config = dict(
    n_layer=16,
    n_kv_head=6,
    d_mlp=1536,
    activation='gelu',
    norm='layernorm',
    positions='rope',
    tie_embeddings=False,
    schedule='wsd',
    decay_fraction=0.698,
    seq_len=256,
    train_tokens=899800000,
    dataset='wikipedia_en',
)
Each number is 128 + 24 x the weight over its row's rms, rounded and kept within 0 to 255. Layers, rows and columns count from 0. The size above them is the row's rms in percent of the matrix's.

# layer 6 attention query, 384x384, rms 0.227, rows 165-182, columns 192-383
size [ 91  99  92  97  93  99  93  96 100  96  99  96  98  97  92  94  99  96]
[[150 159 118 126 171 141 124 116 170 141 135 105 125 104 134 104 137 112 123 120  94 108 146 125 109 129  97 138 141 112 107 119 117  97 152 151 152  85 172 134 128 142 122 124 132 120 140  80 131 153 127 137 161 152  84 133 124 101 141 103 124 136 134 130 157  92 131 175 137  96 173 123 113 180 145 144 105 204 114 111 116 129  85 140  99 144 101 107 103 121 107 137  82 146 127 107 125 149 116 105 159 146 101 164 151 156 167 129 155 132 141 152 119  71 148 105 145 125 146  84 146 126 105 163 143 102  87 123 119 149 109 124 162 150 153 153 105 150 146 105 133 150 104 161 173 108 124 103 147  92 107 125 136 106  90 137 122 104 159  93 139  97 156 100 172 146 155 128 158 106 106 140 125 127 157  98 102 123 102 167 168 120 111 133 137 157 121 123 141 113 135 112]
 [110 125 136 151 131 105 129 118 107 124 154 112 123 122 107 144 108  79 129 149 142 147 117 121 103 149  95 120  98 142 160 113 129 132 177 126 112 160 115 119 106 122 128 108 114  96 134  92 118 156 112 104 138 126 124 122 125 160 127 172 128 187 126 107  76 144 146 105 143 121 170 119 142 154 146 152 149 150 141 124 116 109 179 145 112 108 111  81 153 116 100 104 114 161 140 168 107 124  92 185 146  97 121 124 100 112 146 111  81 150 127 155 136 118  97 130 142 135 110 148 125 132 118  94 120 152 136 118 112 126  90 138 146 118 153 132 130 162 127 137 120 145 116  82 128 138 112 103 153 169 100  83 126 105 100 102 144 141 135 150  76 152 122 124  96 167 120 138 109 119 140 114 104 124 171 109 163 119  82 132 156 122 101 147 145 136 107 125 111 132 155 145]
 [141 134  92 126 193 136 164 150 112 126 161 149 114 104  99 136 163 112 116  83 133  73 159  93 107  72 133 166 156  88 105 136 136 120 121 126 153 142 173  96 177 143 128 121  84 115 165 146 156  98  90 188 126 142 155 144 144 113 122 130 149 114 134 114 136 150 105 104 147 115 187 122 119 145  96 150 136 105 176 102 167 140 124 125 122 143 132 121 127  90 139 106 118 160 120  99 155  93 123 155 143 180 118 136 119 140 166 115 157 142 143 151 110  93  88 137 105 105 107 170 133  89 131 137 134 126 115 147 110 147 125 164 155 184 128 103 106 117 183 133 171 161 124 134 111 157 128 137 118 127 138 113 129 109  85 120 123 116 115  96 160 152 105 159 118 114 112 138 116 109 123 111 116 121 140 148 151 112 164 120 128 118 138 131  99  77 127  88 116 108 103 164]
 [136 106 125 155 121 146 147 125 145 102 107 121 131 134  91 111 123 106 134 139 116 115 142 146 155 110 119 135 144 166 145 188 145 117 143 109 167 106 131 100 111 131  82 118 135 114 164 122 111 129 158 118 102 133  87 130 113  89 143 159  86 126 142 166 181 133 163  75  83 128 101  80 156  97  93 138 118 111  87  86 162 122 142 169 119 118 120  75 131 113 149 152 154 165 115 126 136 138 163 131 107 113 102 139 145 109 136 110 132  96 137 139 129 129 115 134 182 128 128 149 123 124 109 128 100 141 100 143 184 116 150 158 153 125 155 108 121 155  94 109 153 107 149 129 126 140 169 111 157 159 147  87 120 146 135 139 141  68 145 123 132 162 150 120 149 135 142 140 106 122 119 165 127 116 117  93 160 139 126 159 115  94 165 115 111 122 154 118  96 129 169 119]
 [196 141 140  70 145 136 165 125 152 142 115 112 126 146 114 127 141 117 144 128 153  87 152 104 149 151 134 154 131 128 135 152 125 140 150 113 106 132 170 130 141 120  94  91 146 116 107 118 137 168 137 114 169 122 118 113 149 150 120 129 142 120 137 105 152 134 155 109 113 166 158 162 101 130 113 121 100 156 105 106 118 114 134 143 108 172 139 137 131 160 159 114 100 124 118  82 113 126 104  92 143 123 134 136 177  75 111 169 107 137 158 112 123  92  88 139  97 110 133  96 156  65 104  98 129 136 107 114 108 133 143 150 143 126 164 104 167 136 123 145 142 173 108  76 131 119 137 105  94 156 129 152 114 109 105 165 122 140 135 120 102 103  89 112 184  77 112 107 122 149 150 128 146 110  98 146 116 158  96 164 112 131 151 118 111  52 127 163  94 142 155  84]
 [138 168  91 158 164 101 129  99 134  97 167 122 133  98 155 113 154 133 162 115 117 164 133 141 102 133 129 129 145 135 123 103 125 135 133 115  84 164 140  85  93 135 147 140 108  67 141 150 142  75 112 153 126 138  94 142 182 134 126 110  83  97 132 137 108 103 145  81 103 105 143 123 154 137 127 122 130 106 136 128 154 105 165 127 130 156  94  97 103 183 182 125 104 164 108 158 148  81 132 106 157 128 125 104 160 138  92  99  84 122 149 153  94 157 141 109 143 107 117 153 140 153 116 121 129 113 108 134 116 120  87 155 134 145 102  90  95 162 107 130 128 155 153 126 165 111 123 131 131 139 152 122 131 139 112 133 143 133  93 134 157 163 168 108 117 144 114 134 141 132 113 100 123 133 136 143 142  93  93 141  83 139 145 145 123 116  91 167 160 120 161 108]
 [ 96 157 148 155 152 163 147  82 130 129 122 111 130 110 142 149 167 122 176 172 134 129 131 115 109 141  85 120 117 119 150 118 177 164 147 114 133 153  90 116  95 108 125 139 103  83 194 123 125 130 111 115 113 121 136 157 135 148 117 139 172 142  88 130 128 100 119 107 149 132 144 129 137 149 205 110  98 147 124 154 170 116 149 119 161  78 100 153 146 137 110 150  96 139 145 124 165 147 130 125 110 127 148 112 100 134 110 115 104 147 120 170 115  86 139 180 141 133 143 171 158 144 132 143 135  65 161 140 128 142 106 125 101 148 110  68 127 167 135 132 142 135 106 135 131 177  95 122 114 119 127 125 150 111 163 141 151 108 112 117 147 164 147 131 105 123 101 119 116 110 133 116 106 133 115 138  84 113 110 132 152 127 120 153 137 102 114 145  99 132 150 115]
 [114 155 116 131 118 117  92 155 117 135 125 105 167 103 139 125 148 101 150 157 143 109 128 145 141 145 134 122 163 143 109 155 106 119 117 106 155 102 180 159 119 104 114 145 161 108 139 128 168  87 102  74 151 160 161 124  97 102 140 109 165 119 139  92 137 104 133  92 133 115 129 157 139 168 134 142 112 148 179 143 115 102 119 139 120 113 170 152 137 111 163 128 146 115 160 139 136 127 126  59 148 172 110 133 120  98 108 149 145 167 130 127 113 122 149 131 158 132 144 141  68 106 117 161 143 127 134 111 152 117 148 130 117 143 100 178  89 167  99 120 123 132  90 124 137 113 124 120 122 109 141 129 156 152 131 136  89 130 107 183 115 135 127 123  92 105 138 149 101 140 125 138 127 134 154 129 143 137 136 145 121 134 165 166 125 141 118 100 125 159 168 130]
 [115 132 160 138 168  84 147 124 126 128 131 147 164 122 114 108 158 135 157 119 168 139 104  99 172 176 127 150 105 109 148 106 137 196 150 149 111 106 149 104 122  90 153 150  78 141 112 115 124 167 143 129 138 126 133 132 135 121  85 112 105 119 171 108 200 131 140 109 156 151 123 112  97 126 129 132 104 128 137 136 130 165 141 107 143 171 141  89 142 119 126 100 205 135 121 105 139 138 121 130 103 146 160 102 130 137 119 127 101 116 132 140 151 111 103 136 127 121  75 126 100 154 113 141 133 103 126 113 140 145 115 145 129 123 114 118  79 137  92 158 149 125 143 126 149 139 160 129 143  79 145 124 113 113 137 179 110 103 102 154  94 108 143 120 157 154 128 109 104 154 137 153 108 126 133 134 134 159 163 158 169 117 125 147 126 138 127  94 131 122 106 102]
 [120 121 142 145 121 128 140 145 168 156 133 115 101 108 118 122  98 122 151 134 128 178 124 111 112  80 133 148 130 146 102 112  98 118 129 108  98 129 123 158 157 169 147 118 159 146 119 106 138 158 148 128 165 120 135  58 159 157 154  95 114 126 133 126 132 119 133 117 120 152 117 101 101 141 147 136 120 123 120 132 168 145 136 168 103  74 111 171 176 148 115 151 144 121 133 123 122 160 131 141 157 150 160 135 122 150 169 163 154 149 148 105 120 108 116  92 102 102 106 118 103 132 156 123 123 116  78 117 157 109 127 113 138 134 122 171 135 145  89 129 141 111 113 109 105 127 103 129 148 103 130 155 130  96 144 149 127 136 131 160 142  89 125 106 140 122 138 136 132 129 121 131 135 163 128 149 155 103 170  82 119  84 157  99 123 108 144 128 139 137 108 117]
 [115 116 145  98  98 151 116 157  84 135 102 115 115 126 133 138  97 132  96  93 139 126 145 197 143 101 129  82 164  97 101 130 128  97 161 141 143 137 130 105 176 139 118 111 151 118  96 132  76 111 174  83 119 141 152 122 118 144 134 125 117 141 149 148 161 119 129 106 113  83 173 104 174 131 158 116 106 121 133 165 107 180 117 116 113 145 154  95 112 160 139 118 107 140 120 105 152 138  90 172 100 157 123 141 101 152 156 140 137 124 157 135 145 140 101 153  97 147 124 112 153 161 153 159 136 145 115 146 152 120  89  99  85 149 100 121 147 169 137 134 164 153 113 154 135 119 139 107 123  62 156 164 109 138 144 126 107 161 128 122 138 147 103 127  75 144 124 134 152 136 151 165  99 143  89 133 120 140 119 146 137  92 109 173 133 123 137 120 120 136 104 151]
 [126 122 151 157 134 132 132 133 122 134  91 114 166 136  96 106 129 162 137 158 157  83 116 107 149 138 117 160 146 109 122 122  77 136  92 111 122  94 128 130 103 105 150 127 133 131 143 145 134 111 135 143  74  82 163 120 128 119 101 120 145 165 122 154 125 116 126  92 166 165 147 121 117 131 115  86  84 149 120 136 129 162 123 115 134  62 129  95 155  98 114 133 181 151 168 137 134  93 143  97 146  79 113 138  70 176 136  96 116 132  98 151 122  93  89  81 136 120 121 109 148 101 149 160 121 163 153  91 103 145 155  92 126 120 128 129 134  86 149 127 150 135 138 114 114 182 139 162 142  99 121 127  73 112 126 141 132  92 120 184 145 126 110 139 154 139 156 127 128 177 126 155 103 138 136 123 177 148 133 155 115 107 137 154 133 132 182 124 122 154 107 141]
 [ 95  78 138 193 129 107 142  95 139 115 121 148 134 120 180 126 112 101 131 174 120 183 107 137 128 146 100  76 127 145 121 127 174 113  98 152 155 110 151 103 137 132 133 141 132 176 129 113 118 148  74 116 107 117 168 110 163 134  94  96 129 110 102 135 118 114 113 110 124 109 121 111 136 123 130 143 140 118 135 118 123 108 150 136 112 139 130 107 102 154 155 110 119  84 124 121 114 129 155 103 109 171 134 147 131 120 141 142 141  99 152 179 129 133 138 146 166 158 104 128 126 148 121 157 128  72 125 153  90 108 186 126 215 143 100 162 159 135 118 135  75 131 108 125 142 117  96 146 116 103 148 112 123 105 143 155 119 135 158 147 104 124 157 106 118 174 101 114  98 126 193 143 111 123 166 139 104 106  73 124  98 148 112 130 144 106 140 167 126 173 129 110]
 [100 119 166 127 114 149 135 131 132 130 141 117 156 155 115 115  89 121 119 107 102 139 140 117 126 127 147 118 127 175 119 133  89 111  95  87 186 124 120 145  96 128 118 144 138 115 118 111 142 141 122  94 130 113  91 177 132 152 130 159 140 168 121  95 154 145 120 124 162 100 140 115 149 148 127 117 141 133 151 153 163 146 143 130 143 101 118 162 136 168 105 165  97 142 125 140 116 161 135 111 122 113 135 112 130  91 112 162  46 166 143 148 134 172 155 114 147 145 139 131  93  84 152 118 145  90 155 116 114 131 107 118 155 175 139 151 131  85 137 108 131 131 152 116 101 112 128 116 118 134 125 137 118 131 107  99 115 121 145 119 160 146 158 109 160 155  96 130 135 126 111 149 130 122 153 147 102 163  96 134  84  79 136 147  92 103 110 122 127 157 115 147]
 [153 147 110 183 122  65 104 163 104 122 100 123 100 115 126 149 155  92 135  97 153 108 163 121 104 162 116 142 130 116 131 190 118 138 176 122 111 102 157 149 135  72  99  72 108 132 149 128 140 129 106 167  92 136 140 121 123 157 164 111 130 170 125 140 105 108 140  69 114 176 147 138 151 135 136 126  87 141 132  98 148  80 113 108 154 109 121 155 137 140 106 168 135 139 117 109 170 120 164 107  68 125 128 170 142 137 124 127 140 111 144 114  74 132 145 160 124 125 129  77 114  95 123 147 166 102 112 120 145 130 103 103 106 128 140 121 120 182 118  81 146 135 120  98 121 110 168 133 133 144 148 132 153 107  85 138 113 121 123 134 110 116 127 175 179 125  92  94 138 130 114 137  93 134 171 135  82 134 138 116 152 144 132 149 116 122 145 114 103 134 108 129]
 [152 133 135 122  95 158 137 150 107 121 142 162 167 130 102 116 136 125 131  95  52 163 139  85 148 114 157 140  83 167  92  86 171 138 140 130 119 124 119 119 118 111 127 144 141 128 106 114  92 113 142 132 132 133 126 108 113 131 132 142 128 118 154 122  93  96 101 109 141 146 136 150  91 140 159 130 107 121 115 149  84 141  85 114 123 102  96 111 108 105 120  84 120 137 139 121 112  99 120 170 114 122 115 134 133 112 132 155 135 109 125 141 129 122 155 107 107 136 110 135 133 127 133 103 138 119 143  65 146 124 133 198 110 127  97 144 139 161 132 114 161 124 117 138 119 174  79  78 140  97 124 174 135 123  90 112  88 134 135 129 108 162 148 136 107 121 146 135 124  93 158 152 117 107 119 122 123 162 140 121 134 129  98 187 153  93 156 132 157 133 111 143]
 [161 164 119  77 141 108 125 120 121 157 130 112 145 103  95 172 154 123 129 105 131 135 168 134 122 148 128  96 102  97 117 154 137 100 115 131 109 109  88 139 134 126 172 140 165 122 117 142 139 135 102  93 140 133  98 124  99 135  91 170 152 171 139 167 163 141 176  92 136 116 157  91  74 146 171 105  77 129 157 117 113 108 123 138 157 138 105 142 101 149 124 111 113  85 150 151 152 137 108 131 157 118 174 135 135 169  91 106 160  85 108 150 110 133 110 115 150 131 115 135 159 106 137 114 121 150 158 108 143 118 150 119 141  88 138 159 119 151 108 164 147 100 120 111 135  87 122 111 121 152 122 124 115 110  88 129  94 100 116 173 142  88 108 152  92 113 128 118 166 101 140 154 123 155 146 150 141 148 143 119 131 129 141 149 104  86  99 138 126 116 115 151]
 [132 131 110 163 140 125 126 140 117 115 113  90 116 143 133 157 162 135 137 125 145 123 113  99 129 143 113 138 109 124 138 155 121 116 110 115  83 132 115 139  96 146 121 142 130 130 155 107  90 159 116 145 103 130 107 100 121  95 119 153 120 132 126 125 179 109  47 130 146 135 118 161 128 106 101 122 126 100 171 149 120 145 115 125 140 157 109 202 139  95 111 113 128 125 137 152 127 120 128 109 161 121 165 131 137  96 176  90 149 123 166 123 136 102 114  63 111 145 107 145 162 130 139 105 123 102 167 133 126 164 140 101 170 107 120 102 153 137  92 120 112 113 147 152 145 119 147 124 115 112 148 141 125  96 129 125 125 100 159 141 141 130 108 138 176 100 127 129 131  99 120 128 162  98 216  90 119 133 167  90 121  84 154 131 136 139 139 140 122 134 128 159]]
# layer 6 attention key, 384x384, rms 0.226, rows 165-182, columns 192-383
size [ 92  99  91  98  97 100  89  95 101  94  98  97  97 103  94  96  96  98]
[[134 156  92  99 115 138  87 116 105 154 124 119 119 134 106 142  99 116 109 132 157 153 107 127 126 150 109 130 127 166 114 142 142 173 107  97 124 156 142 146 112 108 137 169 140 154 175 144 178 114  74 157 126 151 141 126 145 155 124 113 155 138 112  92 149 137 103  76  84 127 107 152 142 124  74 128 181 150  90 169 142 152  98 107 149 143 146 114 114 113 120 151 133 150 140 124 134 145 127 148 138 114 124 111  91 181 102 109 141 127 137 133 107 178 132 132 111 155 182 111 157 165 133 113 123  92 142 140 155 136 127 121 134  99 122 153 134 154 169  70 109 112  86 102 116 169 142 128 142 117 119 124 122 116 143 116 131 123  86 108 113 125  91 149 113 142 118 120 113  84 113  73 106 144 147 128 109 126 148 133 140 112 156 124 155 159 131 120  92 147 159  94]
 [ 96  89 115 132 130 107 139  66 153  66 141 114 138 139 161 138 113 182 140 134  97  78 158 104 116 113 106 108 111 166 142 112 125 118 119 131 110 125 116 130 132 142 157 156 178 164 110 155 138 141 124 134  92 115 113 105 104  91 148 116  93  94 136 143 133 115 136 137  87 149 146 115 144 142 147  89  96 110 125 142 105 112  67 144 144  75 130 150 139  82 117 147 113 148 140 108 123 106 158 129 150 147 133 120 131 166 105 130 120 107 115 148 130  99 113 154 128  77 125 160 140 135  88 136 153  85 123 139 170 153 139 139 116 131  92 143  88 153 144 161 131 151  93 134 143 108 138 119 124 140 124 118 161 109 148 146 127  88 123  69 128 110 130 123 129 118 137 133  86 144 136 163  47 132 104 163  92 154 173 153 120  67 112 170 137 135 116 123 133 135  81 146]
 [103 126 143 154  97 108 125 123 141 140 152 126  94 127 125 155 133 123 122 166 155 144 124 119 141 124 110 116 143 116 124 143 116 129 114 121  94 115 150 134 113 141 117 148 121 134 123 148 113 135  70 158 113 107 126 132  92 108 119 122 149 128 141 134 149 147 100 175  84  82  85  87 144 142 167 109 129 144 126  96  70 124 135 168 130 120 142 146 137 170  98 124  89 150 151 142 112 158 128 166 127 121 143 124 117  87 117 137 140 169 159 138  82 169 150 170 129 179 134 113 156 143 146 106 165 154 139 116 101 157  84 167 108 136 129 111 139 158 121 107  90 119 100 107 145  70 113 103 112 124 137 113 123 125 123  99 130 130 108 152 124 155 165  79 135 131 124 156 173 101 146 104 133 110 155 127 105 135 143 106 157 104 131 131 128 153 123 135 147  95 129  98]
 [173 156 129  97 136 138 162 137 100 165 108 114 140 147 100 166 147 159 151 116 122 147 168 135 121 167 115 190 113  97 111 110 117 146 135 160  99 146 142 116 152 135 120 104 116 146 109 174 142  91 124 101 141 113 111 160  99 162 100 113  97  78  94 111 133 174 106 108 165 157 120  87 137 137 153 157 130 127  99 105 113 137 113  98  64 150 131 126 139 131 137 133 129 117 123 131 105 135 118 165 126 131 131 154  96 112 129 156 144  97  99 132 118 164  98 108 144  94 148 142 129 151 108 117 140  88 173 147 100 117 108 120 100 114  94 167 103 120 135 160 127 139 127 161 143 128 104 117 136 125 138 142 100 112 198 134 146 137  79 156  97 148 166 131 103 149 147 113 131 133 127 127  87  72 109  82 106  99 114  98 117 143 110 147  96 124 123 101 113  88 156  87]
 [105 145 129 104 155 106  89 114 126 125 115 138 124 121 125 127 138 105 147 155  84 150 137 163 155 115 127 165 113 130  97 119 123 129 123  98 125 112  78 130  69 155  90 109 119 138 141 152 113 109 112 124 143 117 154 128 127 102 117 108 115  85 116 160 116 110 166 121 169 133 134  97 108 114  91 140 137 138  87 147 109 154 116 132 163 108 143 120 134 127 136 158 116 157 158 153 105 160 141 147 136 151 135 113 120 124 109  99 107 120  94 154 138 154 141 164 130 141 136 184 137 117 102 131 121  98 104 157 129 115  87 132 142 109 110 190 118 112 143 145 134  84 172 151  78 146 133 161 140 136 179 131 149 141 145 114 136 137 103 121 106 129 132 142 110 143 148 127 102 154 164 113 157 151 136 164 116 117 119  84 140  78 126 139 141 139  91 106 141 102  95 133]
 [134 142 125  75 161 148 131 116 139 139 115  96 147  81 119 139 126 159 139 152 154 137 121 163 146 108 100 131 114 108 120 155 112 119  92 182 109 105 138 145 122 121 147 111 111 133 117 110 135 143 147 129 115 118  84 135 131  71 160 132 107  94 115 116 130 104 141 177 147 127 116 178 111 126 105  85 131 139 126  73 111 152 132  73 116  72 133 161 159 153 116 112 125 154 114 115 104 148 126  96 117 124 146 119 163 103 112 152 142 100 150  55 147 145  93 104 112 110 121 159  86 101 114 111 138 166 119 122 120 115 172 115 142 123 165 137 108 131 115 107 103 184 139 157 133 168  66 118 174 118 137  97 110 153 151  76 137 129 167 152 133 103 100 113 160 115 151 136 120  43 113 146 138 119 123 128 108 136 168 176 181 165  94 166 147 107 135 129  63 136  92 143]
 [179 108 162 101 190 112 123 154 103  92  92 149 115 111  85 163  84 116 124 120 128 120 126 143 138 111 179  93  99 153 136 146 120 129 151 126 103 131 159 177 154 124 132 136 167 136  89 133  91 137  85 154 121 168 136 119 160 137 157 120 117 128 155 103 178 147 125 162 127 167 127 130 121 159 124 148  62 129 139 107 133 147 100  74 135 170 116 102 116 143 119 118  82 168 104 123 108 143 124 145 145 121 140 106 142 124 139 142 140 152 144 108 147 162 152  98 135 130 123 146 108 120 114 131 141 115 108  98 140  84 129 142 123 158 132 139 134  97 130 163 122 118 112 149 161 129 156 115 145 142  79 153  94 130 123 105 160 115 101  92  81 145 181  91 106 139 108 115 133 151  96 143  96 149 127 114  94 113 100 146 138 139 167 180 113 124 138 108 116 112 157 160]
 [141 139 142 143 118 141 119 124 105 122 112 137 145 126  98 112 140 130 133 124 119 124  85 130 118 157 109 189 130 125 118 119 102 134 141 117 132 108 144 103 128 103 130 108 126 134 114 169  93 170 189 136 108 103  94 130 140 141 195  86 103 162 121 105 131 111 123 127 116 112 123 144 121 115 131 169 103 159 158 127 115  98 105 175 169 143  84 128 119 153 117 125 124 153 130 120 146 104 110 105 121 116 157 133 103  97 134 117 111 116  88 133 168 156 159 103 161 147  96 151 158 156 155  99 130 165 119 131 118 162 152 184 135 161  88 174 128 159  94 157 122 156 149 134 120 110  96 130 117 115 101 120 109 154 123 128 158 152 132  88  99 144 119 115 131 104 153 197 137 143 149 104 155 153  96 127  87 119 149 120  81 149 113  80 159 128  92 102 127 110 146 192]
 [136  95  92  83 115 142 129 135 110 157 140 118 127 130 165 119 118 109 102 142 111  67 155 164 115 130 110  84  85 113 113 142 121 136 163 101 133 136 103 129 149 125 121 138 107 150 131 177 178 119  79 132 138 105 160 106 115  90 151 113 139 135  99 102 123 117 135 147 126 112 145 165 152 120 120 100 132 116  89  99 104 130 133 127 102  67 110 141 141 166 135 153 120  99 135 127 138 115 126 132 111 101 139 141 126 129 149 110 151 103 150 111 148 110 134 121 155 117 184 172 169 113 120  99 126 132 160 100 140  73 127 178 144 142 113  94 146 122 103 139 105 151 154 145 179 116 141 120 126 126 109 131 140  89 128 127 113 131 124 120 110 119 103 122 160 121 121 142 144 115 138 123 122 125 133 102 138 137 131  84 114 134 155 136 151 119 174 140 100 125 154 163]
 [156 123 103 130 112 150 130 136  95 162 119 122 178 138 125 148 113 128  94 120 163  59 163 142 104 133 145  76  96 140 123 100 145 119 120 113 145 156  88 136 123  97 163 152 128 166 126  97 162 117 115 139 106 132  92  99 149 142 166 130 102 117 156 106  82 184 125 139 136 132 113 176 173 101 111 104 127 118 119 138 103 124 155  97 146 167 126 104 144 103 126 121 151 164 129 142 115 138 122 162  95  98 146 132 110 144 149 102 117 118 126 138 136  77 137  90 147 119 112 135 108 158 104  86 153  93 152 140 117 116 129 117 105 117 159 124 142 147 109 106 133 118 153 128 125 131 140 145 153 132 108 137 164 150 100 123 145 130 130 133 101 117 164 129 114 154 132 144 138 122  99 154 119 131 112 134 134 108 148  99 166  89 108  82 121  97  92  74 156 113 144 106]
 [145 139 140 115 102 107 148 112 132 148 164 144 126 148  72 131 165 150 131 136 112 130 144 158 145 132  91 130 138 162 117 142 114 129 130  90 117 136 131 111 123 123 161 120 135 130 136 165 164 121 129 137 105 117 143  95 169 162 129  61 127 119 136 144 187 158  69 128 158 171 135 135 124 125 100 125  71 139  83  94 152 138 132 128 103 136 162 103 131  85 123 122 143  99 138 140 126 120 123 117 159 143 130 168 145 156 101 107 146  79 170 138 105 148 116 139 113 118 101 194 119 104 159 121  88 130 129 107 132  62 144  99 145 110 124 130  98  98  98 113 141 106 145 138  83 136 110 133 129 112 172 126  82 148 103  99 115 118  84  94 147 105 154 130 161 123 139 153 121 140 121 124 131  78 138 148 174 141 130 130 110 127 134 137 127 120 163  99 129 168 166 156]
 [113 139  81 126 109 121 115 116 132 148 111 139 125 123 104 118 118 174 101 121 120  92  90 120 162 126 176  79  92 104 137  84 126  81  91 121  87 148  95  99 113 137 129  86 161 126 109 132 143 125 135 115 126 163 132 170 145 144 133 123  95 122 150 108 111 136 142 139 160 151 105  90 143 161 148 120 149 121  84 119 138 171 114 183 107 181 115 155 144 164 128 165  81 121 127 144 110  76 119  86 115 129 143 139 151 133 134 162 124 110 132 168 161 116 130 139 127 133  99 117 104  88  90  99 155  98 110 121 155 174 152 200 142 157 130 177 139 160 114  63 132 142 125  96 117 122 125 104 153 122 177 134 121 124 150 130 115  82 155 126  97 131 172 106 117 111 142 148 126 146 116 104 101 154 130 118  89  96 131 103 170 143 110 116 168 122 167 145 125  84 133 122]
 [132 118 101  74 133 153 116 172 165 128 172 129 140  96  75 133 140 105 172 131 144 100 107 106  61 113 146 122 154 108 115 103 145 132 126 143  80 142 142 107 125 125 146 124 144 131 118 137 154 118 112 132  98 131 107 110 191 122 138 102 116 126 128 148 134 153 151  52 149 136 133 114 170 127 144 131 187 158 139  96 136 128 107 142 115 105 129 134 125  86 178 106 175 104  96 137  97 115 124 126 143  88 108 136 134 140 133 117 162 139  63 106 157 156 162 113  90 103 138 137 134  75 122 141 136 129 130  99 144 141 147  85 108 135 149 130 119  71 154 123 160 122 137  88 102 119 182 160 124 131 115 126 139  83 103 145 128 186 165 111 148 147 136 142 156 118 154 133 150 107 132 157 124  99 134 124 104 103 151 130 146  97 173 137 132 129 147 121 149 165  84 100]
 [141 145  93 145 140 117 140 128 102 126 114 152 141 126 124 110 115 104 131 139 128 150 116 140 146 109  97 110 140  87  81 117 101  78  92 126 139 112 136 151 129 175 157 164 156 166 133 128 131 114 121 115 150 124 117 100 145 137  75 141 110  72 128 157 149 111 118  99 132 106 158 123 102 155 152 113 137 127 160 161 113 136 109  84 171 116 126 155 132 160 118 156 139 115 179  87 121 152 146 134 123 110 115 160 158 134 123 158 141 126 126 150 135 139 115 131  76 123 115 145 123 136 154 123 128 158 118 148 133 153 137 190 140 158 132 114 111 157 134 155 168 125 118 123 139 144 108 119 171 154 127 165 127  98 130 130 113 129 131 127 155 121 106 149  51 150 102 123 125 116  92 101 130 163 121 105 122 147  94 136 162  89 158 130 114 131 154 120 158 107 132 140]
 [133 138 186 105 135 135 115 156 137 132 106 127 178 125 109 123  99  92 110  91 154 177 119 141  74 128 109  92 124 144 144 110 153 134 106 152 133 141 134 134 132 142 134 103 144  76 109 128 140 117 133  95 142 108 120 111 147 125 107 150 123  91 121 133 113 118 125 160 153 123 149  86 147 147 125 147 137 126 113 193  94 140  88 143 128 148 153  95 159 155 124 101 162 126 108 107 148 164 129 120 123  94 110 163 131  80 119 107 113 152 100 108 190 156 145 143 149 110 125 144 157 151 129 103 102  98 129 103 150 118 119 159 124 132 131 110 106 138 103 118 102 124 112  88 109 140 147 136 110  99  99 103 153 164 173 144 152 158 124 139 108 138  66  92 132 121 145 159 119  96 105 127  93 111  78 104 157 137  92  85 107 144 139 161 155 127 131 141 172 109  74  99]
 [ 66 124 116 113 110 116 137 108  73 174 114 134 115 154  98 145  71 142 163 150 134 101 119 131  96  80 140 118 108 126 120 171 169 135 161 116 126 113  85 118 121 165 123  89 125 141 133 172 104 102 163 140 143 101 106 107 134 104 139 136  89  96  91 148 109 136 152 111 129 115 125 106 157 151  95 135 135 113 122 121 110 118 141 141 158 176 172 113 143 156 126 111 129 113 117 112 122  77 112 100 101 176  97 145 152 154 144  96 111 112 155 108 150 117 153  87 142 157 113 113 137 162 195 122 181 151 148 103 102 115 154 115 147 127 119 136 110 147 120  64 123 102 119 129 150 104 144 131 144 136 150 173 137 166 127 127 111 149 106 204 101 104 122 146 126  76 130 137 153 133 115 136 130 145 104 130 114 129 139 147 152 119 154  98 112  98  83 116  96 142 142  90]
 [166 122 118 108 136 113 135  94 122 159 123 138 136 118 130  98 116 126 152 147 151 117 155 146 168 123 169 143 139 101 167 115 166 103 150 103 114 144 114 143 167 156 119 136 137 168 106 115 106 105 134 100 152  94 108 114 143 181  97 108  96 130  82 132 139 156 143 137 159 167 120 140  98 148 102 102 144 103 161  96 144 128 124 139 102 130 139 121 140 109 157  96  87 105 131  94 140 128  98 113 100  95 147 129 112  77 122 130 124 135 116 140  92 145 115 111 116 135 141 147 170 149 148 151 151 147 121 159 146 141  81 104 169 135 112 111 137  94 162 120  99 140 113 127 115 117 123 140 131 149 134 145 129 154 127 122  99  92 166 138 160 157  78 122 153 131 117 154 117 124 125  97 108 110 154 144 102 129 158 101 107 117 146 100 119 142 124 147 149 154  96 147]
 [118 152 103 121 126 114 135 139 101 157 124 142 132 101 110 117  97  95 128 126 161 120 119  98 116  97 129 138 158 100 126 104 110 162 147 159 144 121 143 177 153 108 105 157 148 136  91 144 120 150 152 127 139 145 151 121 112 154 121 179 103 123 124  76 149 152 147  75 114 126 150 146 166  88 166 132 104 151  80 145 101 163 130 184 136 140 141 138 127 143 121 146 119 166 110 158 133 126  75 111 124 154 112 120 133 127 170 166 131 117 121 126 122 118 142 109 138 187 152 138 105  78 131 122 129 153 114 123 119 117 131 126  88 164 113 153 161 179 114 131 144 121  92 116 165 130 146 101 142 137  81 126 156 122 147 131 110 163  87 135 149 139  79 143  56 121  90 163 139 170 122 119 129 108  98 110 130 126  93 166 146 104 152 133 121 135  81 127 130 116 126 158]]